python train.py --d_model=128 --n_head=2 --norm="layernorm" --norm_eps=1e-05 --positions="rope" --tie_embeddings=false --init_std_up=0.0584 --weight_decay=0.093 --warmup_steps=560 --final_lr_fraction=0.0 --seq_len=256 --doc_mask=true
Each number is 500 + 25 x the weight over the matrix's rms, rounded and kept within 0 to 999. Layers, rows and columns count from 0. Numbers have three digits each.

# up: layer 13 MLP up, 512x128, rms 0.111, rows 281-333, columns 0-127
# down: layer 13 MLP down (transposed), 512x128, rms 0.111, rows 281-332, columns 0-127
up281:500492519551527502474516479484531473547561521508485520520522488499507457418523547520486508516525471517491495497528519493565498469503508450476523472529442488531473534492489516481504537519488510484429484485504506510457424551523472542504511463462536479515476464514509490509516529516496471516519480475512469494523473450464445479483438522520503497569497530458480476516504448536487519503546
down281:516553502484424481478456510500525502513538493523506489646420470446500527527492457504475468512445488507472519523514505461492523591545472518493461491513507466476497517519515470521466529490511530475484536480474510515519465516504525543500488513497510512474494538563471497527526512532509554498472484505474526484484504494511486466513512501479493528494583447494465527484482442514530498510469
up282:537496489504525492522512492496483480484489504501506474527507511515502509478510571489504486499539491472472521480475532508544517520518525460512502485493489521495518499526516532526486529497483509533468528493486482475539487503479486521507475498491495522469488480497503475464551549505468482479521546488495519506480503440508479466523474526484484486495499509491491500486495473443512503530530
down282:464513501490492498480485507523499483521510475496509527504469499504495511533452412494523535478479485522521458527536495487504525460469526506496514533495506505503504483493461477500522492494515479478490476525512502520477484493518473556530498514516508491530504522481482495505500458512528501531487459506526505476519502534515499516482500518492519486501461521486520493514532501512503506486481
up283:516503485478534463542493503510525468550498478492492469509486511540523486499538502469505509486490475479467508486511458533482499525517514493527507463480498499505534554549516497521455528495462513486461489528530482495478505534478487524495523494494497462485508502505509512511522487500466487477528487499489493499563511467513506511515443513510450483507478535460514536482529497525539473538546
down283:446472497529491541511501480510498529454522526514473569470510465464514494475478542534497496500514502507526506515532540510496488485463484518516511496529489500512485440523509495481545489478508502482515526492496495521504514471508484493495508493530495508519491502481526475501490537500524486478494475500512514517444473498479481463468528481511532498513503489486472496531490563497505522466474
up284:461478541516498476444495510535478420536463447509531501517513494577519441521503553514496498458514490506529530483489477493545517498519529521505463501472449475491546469538492493535542535507478468496453523550505458494525456509508476497498510470517540468528536486498478525513511549526526480474501457482482480487545491504506502461545524496494448493530497504443520516455509507523468512493474
down284:551454545531512522523491557462523485508457490515489500497517465516458492477486478546487576524481507486550545525524444509497482528479514478522539508497485444511459477528503502442482477533490488543512506496524531488558475486498494451513461484512502516522503505518453493463526474509523492446534495472451489518485528452508521495529463439547523505477473513452509462529477536548523501505570
up285:464510510510525531520539509514495518524497512517525486495518495546546514500522522512463489449484507468514512481461501459515469513466511505492504513483461464497495500488505433525486494478499501511465494522518443503505472561462447517516513521534501487501491502505536469432501483544512480486490501506541532478478492504472499494506495474502552504489436525504487560553482482486516508488503
down285:506490499497474522506525500477543505485502452535505457514483510512518526468491453523458503555485467463492486487529494480452474500530552515531518472549475528529488493506475557481492509456487497521517444491504526532487492513534474504522522526495445498483533535481449530539520478524491540463497460538470539494461506522523505485497516455493482481456492532517476491488492558512475505521513
up286:477504498510522469477500445454514483474459499503472469522486503493482513469478480500554456504487478535480474538515427501503475516487522500517506455499470533461527475531512470516507523529505494540526511502473504522547507520463521497511480538500532531460514501538538512522522536476497500501481479505459519485494462500459494519444514501542519501490527456502507530529501476475522500513492
down286:520491522462489511505484530532475485508509512497501493483493494490532468515487514496498518511519525491488482476495514491499521482500507510510507518471524459502510508476504485510524482497508507479490514505493488488463502489518532481505489480490475469510508497485478485487494471546505490476507520469551489492488523490508506489489493500461474486507640513510508505491495526521502497504521
up287:520530504526480488529489489491496525495468512485497516535480518517538505511472499496493510514510485523460493490508530506537506493516512493495532445469468508505526500466489468522499543499462463479485496498476539506444508461509454514499519470496523491533466498465481509481468536519517515461508470516498543442493506498488517506554508518490523516508530511483427531515477497502451480451546
down287:490482493508514490452551522531488480514541485503472475584543464502464515510501505524502531469508515485510487516492500466485463540504479512498468513491516461484477475510495472459534480479513499484504512499539480468485513519494526492510463492542474513522484514508542508499527473457526472502491519510491481489523496499528504460461515522528485502474560483496536509470505486485523540525475
up288:482515552552448507471485459500515447459466474501508512527474511526474489494475493513484472494550514521522480511527480506459517483504525511505496561499481486448519512531455484524508505457482471509485500462518504537483516494530537508517514531473497468508489492480505490515516503490517474514503516491507544527508497460502510497488514468497443474534469476509493510510502488494503513488520
down288:535506486476484514516482514475471520519522544466485525500525496503502530488481496527502512508471484490464504496495534487510469461482524518464484440471512508487491536444502498471499505524501517443519482519453513495476467527479503478492499516537571532512474468513503522529511497481504539484508545508474495458512483520497480492541460555501517450507494489544523542512522508480513476516521
up289:462485518488502517539485479497522520542503506512519541534494512498511510481485495454503488491502491496499518527518496502475524520526520524563477505465446481499519517508452472543494432488466554508488501507483488559506510510490525538464462491510520488533505507507474501476515481483493510478531534489540511466507481453498446516491478481519478475494516510515502483558527484468496514488518
down289:543502469522482498452537507501502508479497477474510529448510458528500518513516515527513505475479517469477501502486494532534483463473459533461511463518504470511510492483529517487488507505518462485509479492542497488501484481473528498513501514478462487479495524470502486517511539519492551530501466511472505546509530542476492470481461513500475487473539499530470517486494527548518532523490
up290:525519526495504485449497471515520456477531448493505522509459494533535469504500491485534486488512500523513457503561516492475507478507530505535527474478425429454500498538485506523542516473496498499432478524508429505493540508498513517492503513468577467515495510472498491514516496538501493511522523529525498466485492501528479498467541483505454464542500502487521521546527478445494526502492
down290:499498484529500514539470544479500481482512529495505517490545511500473489503505520527479505544485488453491492481469513494524464554479484496477521510463553511506520495478538474438512489484489514495492505506531513522497434492464472462496522535491506506535504433515508475474471493447510511478483515497485530528489498476462514477486464516538510488521519486533484545530511548552510494488501
up291:479480480548476500474506465550490536517513464528466482528493558514521480495481515501530462482533452521484513506499471476509525532483500508483473548537475542510509476467474465564478514508446505533475510509460487499482502542499478522534512481517485487491463513505503499503469542514496472531497510465494525459490483504510502533495512522531507527523499480470511511488475494517473465459532
down291:558501477531501507514487487471523490530489539500497474553468478503499520495467509493472542489475491482529453498488497459498507503465470528507519492474549482470505501507518511514501521469512508495499492464536516472501512529474499472511541499504510529521496498508457469500516472508447497471534520497475464544507539528464509492516484495482518499467555480486487477511548507511536486499490
up292:505489521504532468468482560494499462524486511459521493524504467507501465482518555507482530507575493493489527487536431502561501508511457492470474543508498460489509504514443480492525467529434529539492541486456524509475475493478482466536505489511478479560485469536500491510502544526484483536519461514557510474480500438515518493481511509524500475505509519469458522497510506463527500466477
down292:480566567470516485560514533457445554510481470520422541512473489529491523432513482501448507473486457534518464504490491500495482544390527490492510504470477492494431501490482468546553505510457538491507511500527534488470497541488543545543456509514501505499535450477553537489542512480499466471466498488496497486509478501507508469485536495526511495506503523535493527531484502491529495513499
up293:513474508504471486494499486471495526530505547508522473526466499515496490460484465496481489502499504534475478520502446516517513520527499517510531457484516485525515519505533506512457484501529536478483479478475475517509504502522526476497467483541505514456530448503461478506511513532557496503485488470498496538519487513507516505493490491473519461497537485415519484495512425499483522503505
down293:481468459481527513475499523477483491490486458509497490456497489471487513522488530503541499493518497498493495474478528466493480456473515476523479500494475512480518510517499510498536476489528487519489501511511502491479498515494459484532513519516527499528494544520543509505513487474454497488525488530478514474498495499508472490521509502526514521496596505546496511513515522451538482486484
up294:497498562523524549470445486506472531459485522512531506492438514504518444472526512499512472508517471509461494493516523527524514515472522511518435482479485519464497509487470470495491488506479525502477497523532494488504511502517477482498523463490509444546519526470494506512455493508494462513516515483480503446524502460506500476569490536516477525516526498501472480490546484522477492447516
down294:521468492499490490600524508526546486540478513500497463497518500498468503491510496472493505471466520518520500492471480564504508501479467479501533490531532496489476516487510512485493557457451491485523467436541470512494505516497482514531453523502462546473495493504488467487501531541515493494509498515520530521489487487498475495467526518495475487481489457477500510502488496529507498532497
up295:474482484525464505451559474542554518489534475444522494517491486482480512505513532553480522493493482477502493548508496507513511457520493492506500517487485472503485478479519468497518511488529525498477497527458496518477491561472456530507503491561531479496517510509525467484475474513535458521523488453507550486483489444536505489505454506498471494513485527482518494490539532501512503484474
down295:490522474512487538555492483487520483464491572502504438578465498495522516482488473499508522487469492507562484523492495535500499519534536522495472526554503525496523542558506545517480535492528510486516523461488473479516474494530492486486515485536452504450503496477497496508493514499461524532442481501450439505483533456473516516498494514470507499460508485490523491514457476492513504504474
up296:471475504484508522522505504499503491503487480503467483511508497514491503494487492469506524498533524531433521523505492558497480481462510502509518498490449507511511499482461500526556507491503492477480483553508464526515485530469491531500500444518515525505498509519492478581490514487494508515526487498481557497478479490558493466515538483484457460508488504486512542465503490466528506497457
down296:508489510504466495534523473503477506505530548519543519512518495480511459480486514511543511489496491490524463470498510498504500484531470525518490538466507489501538496484538489519462503523507511525543532482443491495496486548559545491495480489475497526520460514522484468450512446485516496465508474468511452494504505520461478522476498488535524523474526511501487479517493462516466492503528
up297:525503489495534527547473525516493562488571522534502506511490535460471501512503500508500526519485504488504479503487498484494476510482429508508478468492528511529510509431475530503441472547474480452453521490498516513478479479500463528503533509537492511492440504501512468503474481473500490533469477545507504457524494506511455513495500506556534490479471572524463495456514503528492494487550
down297:488490496504473483486504465496498448503453477469493493504490483545528502466475522467487484499485513523509519526526498532500493488523536513515534511495432487459510475550498454492528507495524490541506491534491456489533511501512499471490483515446513515526555520505474495508532507550533542481524512491493508512496499522478522471501480481468498498495567451477483518508491502477521539505466
up298:490538552528519470487523484499462448449480512434499526531491517500542489469527516503557488501501498489473456491505497480503495529518473520519463529504512499508525499509490479546487503512498551495482477462487481517492510530517528524490533509499476520544490510480546479497492487483481493514532502451533493493515494484508484507502490502517477474564501480448478524483486478463486517516482
down298:489537496522479555497466482520505521495501496519478511488493498508493467467470543574529517510521468509481463499475480502478519537539459512522496470504536481516502517481493544522500516490484518510438527512446496531512462497488535525496515456476518557553456505525511472493453490539458511509450462436515499488490489486531512511496529475484502478511481535519503511472516484462501510528494
up299:521516545503489556506501447510489495471449446475489542506486487508517499466526475478546463523522493497508500501499481511505518458498477477477504496509495485458531512485515432545524495514488507499517472476511509512481449550485500497498474490490510507496523527498473471521521523530501524545535513518500502501520453476531477493460536487499508490542491478468485511491473483482527535492481
down299:492495509533519450541490495499500501568518510466493451554489509479482476479509489504510487451516468496488499520492538488481555510505493508527512512497489538506489486500515503521464508490468510489496513530492480492498516481488500536503518505555509473493457470480485503506484489462508481484486547522518481478498516467495548482529481484483532502523463463519460544485517501498461470542535
up300:501518511516483506521534492535578506523507487493457508518471502465517508467492509569493533494529479455522426499529508481486500472517485482476471527500506477515517553473471522514471475482462525468511529487469509553442454542472467519473481453541488510478468519489517475508468498524495544524497525506563476488524525470521465505451502486536484511545518528526477489533522500471479525496483
down300:494479511512494506460508489494497512524503480524534504645546483531504544498510509466483540504516479512506558494506503504512509514536539471479549485500492479444485472532500489474495492506496488512488478510550500490535484483517449501483524521499497504464502472505503470523523497510537456466501509497459520486446483531447518487531526502463458513450439490518496482485512506539497508479495
up301:511508516496534499479455485481477510515469511477499483525497469500547511493487536484513555497460523507463469501493500510512461466528503474534513518472481514462484473499531506494493525539505516490474467472491478484514498524459505517481521503518535500508492489477502436507525474482495470520513445492500526498539501474512486498496484517478520528494542510472501518557500533464536483496484
down301:485508520508469491492534508503513497493520498518493492435490514497483489531493490511476448506492512499512506526496511516526551513506489524455500473480523510495509520499483522494486483477471519479510487520516518492484466497529492481527462486537484502495528499506510542500479517529506506483471549510511486485482502499468501532501490489536505449547483489467505509453518493524483516501480
up302:496474498481489467468473482491524498517480492512529511525510511523540455491498556535546528531507512460518522511436504513501474511483516491507505505546505480490511492485465519521514487485483475478482531513521442484532481523531511499480511519481514508499490481481531501505485497502497492484485490533514485528485439474541486482513503495527525460503447512452474509524463533500560491494433
down302:527486480513513471518509489458475519486549518505498477464518513488499497549513480495482494492517495499490511495568491518485538519515520519482459500476500477489441517502493500473471475425486483525520516529468524508494518497503498500493496518496513516523486525545468499498506514491487504479518492482443503497512512505488527523472468499504514495496573420517518469511504510497516500483529
up303:524524551506502514495491469480467480491491531481510501492453496545471493461485474484485525482487488475496492561462508481511492503478496497541492470523454521489484509516472461557510499505473467502511523519507482570476505516470512544528528491493467477556548472506535533536514485500498453486510507494506518465499508497507493465477507547560496502505508458497489495497505486509511515489501
down303:498505483481489492526527500472511532516517487504519517530495488467491490533479524509514478507531475496509500472564485539476474503469467507549514504467515484494507470513528521501474528495480522496494509502472470487471490523535486470493477469453525482499486500498484487435479519473486529486518481523513522519497479538497503499505505499529483494546569552508500494480510470488497490470516
up304:542498493468513548486493473498485482514529519488501487509489515476523483508518497518549467549488491509458520466483504502548534475469488488507482510525503484485517524568507529509453467516501506526508506505470520527478471523485497515502532476512489509533547445507501499524514527528503493498499489486505457461479491472511511495462481493502507520526517505483465472514532419516492503449527
down304:497503496552494451497516506466504501493483482535459516527459496516493556476487504474511518482519493514514517510515488506473467531552480525509476499480476501516506475446497504499488507503489476509479513470498455481520513469510490541471479518502520477497428568514491504512503496498474496505508498452493526488514524497482482535533509522527467468490520485503531507484501531499529496538512
up305:507478495472470494451504485486491505458542486460471506485474497491541507512512496504522489514496516503470474512505491486483525501522477490522491481463483487497507471517444438518483532467528477497506487510505485558531462548517506509541506537516510540534515489502485477519562502523509485493491477500539501517518497475530506490498459518481467496531516498510509481506577470479519505511498
down305:503516535499542531581470549502493488519464508522465472476493494495484487517490510502473508509493510493502454498501534510520519473507496508488505499540496479479515518518543524521490482498485522504485521496481528492486509480474472496486538509499515468453521491499516492508456467469476510481514500504456506485517510502500479522518534440503499480477507517488524476539482522481553531460486
up306:486490509506555453462460526537519496515497531533564476511504478492513478460524519558469528512519472470525492467475520502496488480495477461500473521546468489501536520473496501513474464494497512500429516540482493480447468537555481558497501510520526412517476510530502508489517542533493481503516482490508547527482553504534468506501486540495495518536499501496478489425494452441494471498512
down306:506478510492488550520525514496479491504510478462470507626496505507507518524519500462517494505473471507496528560478509491513518494469506533498493495433502463527509478539523500523500533538526510487524471485500490506544503495436516486484505539476449578430504485543487495485505476480519531491491519477538466486478462469452505480488464497485544478465467492496476514529528529539498519508493
up307:482509507529485503454546468498466457510514501512511485503503486509555508494514548518510527469493471468489476503518489506508502502470469490552484532516472475528503516493463515483532493487490509509409563512477501520469529512538493511467526469498513525505493506516484479508457487460480499486477496499519502514523475481495499458503501477486476507564516520494511494523529527464496521487516
down307:522509523517496496524474465519504504489529489474484506606497526519466498480517446483497504478512582484526554490471511505479467510502497477492501500494519513488495505510538455494478500528459481475498483466503487478508498447482507497489490500534468499496499495476491534498519531488503467495479532539509509460499532544498546532486508500526552508497468494511473505496482502527474492522483
up308:504472514498490482498494468511504489529537497447497493515504540547504470496522499517528480479536477469479495537490525542502493507471510499511489506465503466501507532487514483524513497497499457467512450479537513467498531505445525503482505499464502529517485485537510465494502529496516549500506522507505467508502484505485481456496484456520507483508519506517444509505534506461507525514424
down308:495499561493498518497498532492508506520517489549462514541485491506481511444511476501478524502501488464492492477506478500467505477488555493486520487481491532489495504512474482478513506471470524522496518527502458539497489488512458536489485473527530480504514485491452522480509481502484518511503472514488489484541517484556511509515511501528483514470438521492540520471478470495517492510539
up309:501505527480488470502504502478488519478460464495514476473484470580514540479486474508512499484454491478435478490465492554504478440488498493498498487504515524506505498503502485510503533494521505511492516502475489502524471514500523537530496504496529465524517490536510457537510576527530494528517475522507526480495486527485482481492498500508466497487519513490469490505488506492486480535508
down309:497451507505540510475499503505498502537549513517506491498520523511466464508519487490496499465517503500529537525497519486472522557501449526525514488505512486499485528519510510485521462499507512500504509498516495522482539462504499485465497438520481495504453490481508506450526473457464491469528523465470493496484482517472486497501483538520510499510488503523523526487529471493505505492533
up310:529514529496508512517464484529453481496492534466515468512516550524556500485495454482483467538538483507472512504540507525507524511464519455526476527487464526496500486517520473503485526508518506479491541496489484493501487488490488527493488542484554540491507505516474524477466499516503485465501509485500533432506498469536472532515485499496462515529525486497492495485491461510476506494500
down310:490484454524448545500525491495522507496492490543461527510461493497491503514524509542524504499510513499493481451487475509517508489517506549500472493511549496520486505449492516507522466505474516514494505488496499491482489469499514501509523474482487462485465476524486510478512515519480512534485470463480515529486494494525530492496529513498500504505494453491528524491530516480501522499559
up311:517505512475544489467531512556504497515469473463489479511483518500480517467548530509507536515506502465524515508479472510498447457508477482520472557514511497519539458527488492516503518465473551496483550458502518508456496510477535461534488521512512514479499502480519495510508478505486536460543548520544490474498483496506473467524498498540540487544464538493471499518485455495512463472508
down311:447465505534513490486530467493501493471519516534484482551506496491490485481496484478563500509536468508461505530501474482527557537462498504497486484487501489497509520510511487493506440515474473525495512499494560490518515466498535508519481498534518499503507528582500486446507520528513509481525473535542526498470520540485520534487458502488479464478445477533487483464495500502504496498502
up312:453502471522490470442530470544535510505485513491491507503512491488552477506511513507494493491504487501489523507510488460501506509543469461518483504500504473540503539502488510528547477456509480521474529510509501481503470521515454562535508501522475516474506466496514488475500504550476498531475516492560538522483498470530524508492505468510536499493509528416496485501498507460523488466481
down312:501497493513524504527503525500502514496484508533508500624458486521480510489493485513446512507468471540499508461517542504497543500482472518507449500504483478492485500487488515516472549519510502532540497494484509510476480499489499467494497505469524468516537506461513515508520444471456522494496527496467474450513492476516490476528477477512509497475448499559512503506490511509505494518539
up313:565479521477485522478496472502517502488543555463479492503493470518519460496535485496496474534496498502443488507478451493519535503489500459504475520488523496456497502482531514500493530511538507501500499555481507526485479539480518496473531465541559507532531507513526493490487487483490495478515499497478506473462508475453526506488458541489534483504531488461474516526479479490517466524521
down313:465531481532498477486513509483510524473481485523517515414505506503490502512495478531531533479447493493511496532486497504483475500514509525502489475498481500537509487505476490472500480481535517486512485464521476470500499468521478468503490507535487525499485496488501537510538507510498511539468490523506499532519491525513465489519493482480515499494572498513497487466557537498512508510463
up314:457513543513517529484568485532487415550487542492504528517495501541539479479511506522524475547552511479485498541477422487511474475492501498506457544478486510494533514523465529523542458511504475519503541533494492491491463515506483478469539518449524477492508482479509513452517484525478496468528480523508467485503510508523483501465469506513492456504449539491478484459472502477513512496524
down314:452525505447468523500510517491489534460551497534427481519485505519506478494481481466558430520473438507480528504472560503494455545483561529436464491517521475526501454482555547528504472489466500479501519449468520483500493510578544510474490544489492440474518523411514543456487524526533539524502566518536518514504462475510509504508499532499494513537475432498523497514501494481492493477549
up315:500513545509492508444503548492472489480521540470500505493501468488522486476536530495455504468499463456469498515460503499492528472525487511520469558509504500493481526482483507523520504533469496516505498504477472541479518512515518529544552508465502526539482499530505515521469526511542522502466516494540514521513446519525466466483535523514499456473454469497520504486491507494476500426475
down315:523457518467482503511542488461533491459514499463524463580505510473471555500469487514451505534530503516537531443514533507508484508518491520537533529525513502468499493502530539490481506501538469476468490502481518470548506485519500512500514551514477481528514479496467520496482484507494518467534497464465476525485506512557532493498516531473454471481444464487476522541460497480488515450533
up316:483501555491495482523470461525530534475487476457460494505517489512501517472502467536495499539508491493516463506522516550510489502527499485517456493519475452498515536523472450499495459492473498482469508537516474480451467508489457516521460516502496462538524507459495505512502517470506520513489524531519492506531517516522465484505478498510507499545493485527516513476508468484513506497528
down316:515468478521529518453528498506486494525477482451547526496496542500494519516507498491538464473510491484493530519468495485481472545518499475447528528492508527512484496529518504499490511491471527482501517510540478528499501515510493505489516444464515492479495449506466520458515503461540467504491501477512518542509494557484488498522518518451510476485495488510461503511463542555477517474493
up317:500476475495490541510497479500541510484452466517499476544510514483545514494531492490470515515451507448512552507492466478543541470555484508489458498492518485489514501501511478503450497502462533509496502493459492456522496501475497495547492521438519454481500497499517534480471506537486526482468510525493525463516545490499476518480463508517487472531491511515523499483526476496551501503500
down317:481508566532512470472493523517464505524492531490486526369516501566456468502507500478546526513487543523492474519485514465507498476499503498493531517495479511482490496483472472468531513520518470499477522507545470546460478496511492511457486480524513522504504495505508482527490507505528439510490476486499507501489498492534522485476538472520514531495479502505480536509504537476463535524462
up318:492515512552449502489507480541469484511515509453513534510490538468544487465541502483469495515500489484509494479483514529481586519511465482514492546506477445493516554525466491521444450486463520546433456482507446488488493488527531501476540505479535529531489515465521503476511537483481512454494531481512478506517517491556485491469525480497498510516456552458486546446475454521480490512502
down318:486514506525536542473508493532519527492500507444525538525499510523444494525499486515511561525443518428485491505471546482507534490570537517483500440511495561476477486479458483487519512559501481505516533495494490473563492472497462503523497491509519522470462539516476512501481486518456533495506473493479476455470518451482503458427536537482510475512544526514485503489528493495504486523478
up319:524489502492514533499471515493526508486477505487507483504481542512468509499506480516489520503518498512492497510540439587544500479500498483504511492475484468475538527494522515502475522506506491547514463503519448481504480477463466498455504534519502524499483450447485512501517533474502505528491505505490465463486506476542500522508483528514477447502533480518504570501492465461461468504518
down319:519492473529496476495490523503496507514527502493466541454527482505517512478462509518516460492514531514478478482482501472495504499529485543484445559502498505470454483499501515504533468482487477475494526485501518539498505554519482495495513471560531487519490526517490463514523514504488456475497480456502536498521507502490493490495484496496497506538518534499501457506525496457510506494507
up320:518516463553534530514500464535442473522499535450511534506496503501554487530512526520499498479474458524440469491478500524545503491473527474491513504486453509476450543537495480526478481531498523501466498533503496520469515533512470537530524483511482491518458502525509487505483530511497501534490498479494479529499511495490445494507505498516466463533436471469467520516538501516519509496472
down320:463508513498467451491471446483518503503518475501472502537533493541551497486498487489496524505485534538521534542461509478500505530466498509501494506504488480530489490511498523456493514527500496503452499466474519506443477462436497485447480476520526503496471494508509485517486486555573520468536482548505529488482481524501557513502520505489522522478543530471560497514479503487491504496502
up321:522467519493484520511479494468548514531481448465505484521490472500501524495526512517518511469543486500481492513479470510495517506550507475522476509486500533499530568526500453520454518433495530479452500524508441499505461519502454539536492503484501469473498497527504467493462521521491495521473499500537486522532514496516508483517517536496532491530502531500499483502500465464480522472518
down321:517540479499446493473494492466460470504492477488528536540506520530519540484511511565544511542486477515477486496480496534421498499518559499522531517504502475461497483552475518473478510506463528517494522495503507510495484479503484544520499491463494503490496483522474510518454481494480478500480487470493463504511511486544523464496578504521502510499435493517513459543472530450524509520505
up322:451506539525442524489498489509519486517503455499534447502511512483548448499544530512470473490497490481508496526544436512508507485535467501486497518513498488526503492528482449531523474504464491469492508543524474526449488496485526500497547542489495524507495538519481499531490528542532503517475501520542525480535476498533475500503493494486468447493430498522486470469463474499452498474497
down322:486430473455490513499479499486511483495529548492518472477508495500505505545463553506471458509495501537523507459499468550488449484535474498546507526489526465524545504496492527491506518484528517505522493526504510474533491516494528484481494509547496504484522488474457466494500498527502494509491491544503500535531467488489508507517491459482504516498467450424501525525516544479522503482517
up323:489486551478476515423544493541476487510501443441525507548490513511565516489515530510512527505508511461492477471478515530486461474526493452503442508488451468500553570520514508504506502483504498542483532498455471499432486552494518524450514478494499448511472493488520503481500496542509512511558502494504465467494532501475465486484480529500499458513479507508489503477520494487484491465537
down323:525468446530510536461587544509483512527527479501542532462544448520527532524519438486503538469470473435518586525518572504506477535470536460500423528497401426479445528510542553496467522494466517467499500493526482490459471472507551514425499479483517505489459536499502508506487467526500524511508524476524530517518499541460460434500551535501510562499474538579447461509553455510432526464555
up324:521494514543546506504466482484523520527433503493507476522485530505527452506526492500513518517505496501502502466525497500504548503472498461543476472485445489529545513490482493511484499481485506527514474459489511486498464499515469485502506502486525500534526478482481494499514514497494453574519460490522506489485550464460486486495462514505501490535476529516460502555530517494507445516508
down324:500498493503461531502528498504522501491538517537496532495530500477465513512473473498456479494534529518481512514527496495491489510519481518474479523493505479445464495487491483447502515490521477492540496523492530551486465473498538510549479498505526472515510534519545511486452516505544501487441510473521500513484463484483457531502507499534515520507499475440553490458487488492490537487485
up325:483496533558426435483496521493522497484488489491489502515491512520473512455468507449490495498532501515475536514528478536536478454538485502503433505513477478488529501511497484507550484470512458566513486521506506501523471486499509482495480446496562514516500527468466520472513478504518491470501477512513502505483499460503480484504476476498490508531518507516489476499566462540485487485506
down325:476531533481546471493514470504486509501445470473531454519515517515491468498529529461525506521507505473521467538493470469485513523467507520516534495517501487536431495477493488496468501541492543539458541537460486457482536508490489508500452523535492510520534489476501529509459522492518521523542478514477471471472518516541517523479503509499517489476494492480516543495496472447501467518527
up326:470467508531468511493477522517530459497487478499507549521517514506496502480527548490487506481506440471461498499485527517526504483551456506495514486543492498463518526478514535516466517510518485498504520486475520474511464505499480540497498500512476479548451516499556538500497535490522509462465480464520472479488498478480470501491472504507514478471484487459494501525494503525530506503532
down326:531490559473477496504519471504526489476492508501499460454496475482511492492510492512470524514452490505479487483484514449531488512504498509498573499504510530497542485521508504461472499524494517522488495470501521434514503514503471482522509511496526515502498499474479481524504486518510485472488544481507484523485495472524475538495466527488470544507479537523534467485547485522541513469488
up327:483513505518463517492493448516491487532475451513454497520482514502544483522522527524482496496504533454497516546465468537538472494526498464447499499481498498497517495541486511533474542480489550508467490533524452490524492516492504479483571512493522524509495477475526462519490512489507514510491427514501500526554492437481483513532466510509499466522481561490455549493527478475472567526490
down327:503521516490461511530537446471500490539466501492475486415490474504533464526486540513491477500459517510476544437478502531473518542489517520504466467462502497520504459494459562502502514498474576459440529511491494488502501505483502506505487536464513534510505492504508502530445524503473543509501542516461498507497543482463506506526492475499507503496524521502550501459516482502527538496512
up328:506472513491498528499495508547522472514486511450474454513508511515518459472457542491495495507533534539485501477516482545491523538486514470487517474493474518523492538490535465506524490510480482500496501493492481491479492510496455524505514489508447481451476516500556507488547484498528491508486500478495532498507541515517407514491482514553506470561482584446480491482512529503478457506520
down328:495531519521489492523492489480477498489504514460523507487517505505468479485549483519497494520492446479497516516499513488528479459534478509524490498489489481476495509454479510516484478498513490489500553506520493490500483518499520533452500488483498489543529491513489474552457534485532484475460495568482437501471469561499548496515542509483480569496492460529574490493472526474517548499474
up329:468471488567530506453471483521524489502520486506506488525469471459467491478493513481512501514502474497495524551515487516526546553530470502514480494517485494505481493504486470486490483494508500589487475546475498511511499474500506485522485467534494468524516522535475402482529505561479490490491465526504500511547483496475521489495493490533488494510526479472503478509539490477493538518520
down329:553527495464500523534490513453503485509474529512464472486511499526541517495486507498531482476538508486499456453502478532498443455505501490487499507498499536504487518470486526491514543485464546474496552526507491497492497487493473524471526523529487524502536461468505550499490527464511493546492518455510504451474495476482454526480504525470472511489486520507490551507486514529521508510509
up330:505495519501453451473514511497485467504517481428504550516509527519548530496474505505523511500485514519487463475497521512540484473506492499495487527483446474486484500483526499487490510505487503501457512492458518523514468496480470511458467548450514506500470503515513478502474521532504522449551513511505553508526517487488486484476487510507496480509518549501502550497546505486517492519519
down330:495488517499504474442538531523495514519547490518468527455494513523453513563505462489475461484494494480497499534491495533471528531493493520512451502466501486506483518486505481483504484483474549498524492499537462499462533512554501479485474478507493493496489511490509537479549511517501452515517548524487547494525505508481462478474520508520499509505483491498467457487520483529451511528579
up331:452472523547501494498506527513510524500504463456504502516509485503492475500502486531514512517496498523495521565510491501482492447502530499497481546523504510492518487491452467522485508525452474523552482479500505510472474508531483538529524531525493500533502489491530514515500508535540483505463502497543481463482508421459527492492492535523474487476490517494493484504519528506454505453445
down331:537540500489515505507469532523529468512527495475540517506456511487468547481508487476513549522523528496477492478482498477521483516531522449485515469477507534492494450552550489472491520539524508470484480542519534497502535499485507492504498514498523502510505491535487512517489479505513501501495512495468472471491470463494494464456516462497486495471424549515468478526518501524486474533472
up332:507492493570483488475468496533517467493493489494488507493511519513483496471546487505474467510542489482491531525521491513508492475533496476485530513490492502538542508486427472514496542510471482492514515544503463494480492513511522542460516513501529514501533496520478539501500459509510492547454481491540488470523520497537481506486488471495484451519429538487465490482501479494459493520536
down332:466497522486552474484485540497452537505498508475498490454506487514492476509477514515488522501509498513508482493498510533576504526508474485484566525506507477442469499469498515469507479560506502546518494455539493450510522493502455489516493467543484486483507495506504483541536488505473492493485484462508525526536487485507486489497512515481509546453519494514507489489512519532503492485502
up333:512517518533526508489532540502507514488517480502530502549482493478500430472499477466479509503522487442524508469544506460506515482541548477478500542536497518495474487469479483497477493513495512489498525467492485490509472493533469551513497508483458484511536537481537506525476541473535499521482500505516476504481465500532469522529482543493512475498469499476467458510503519495460484481450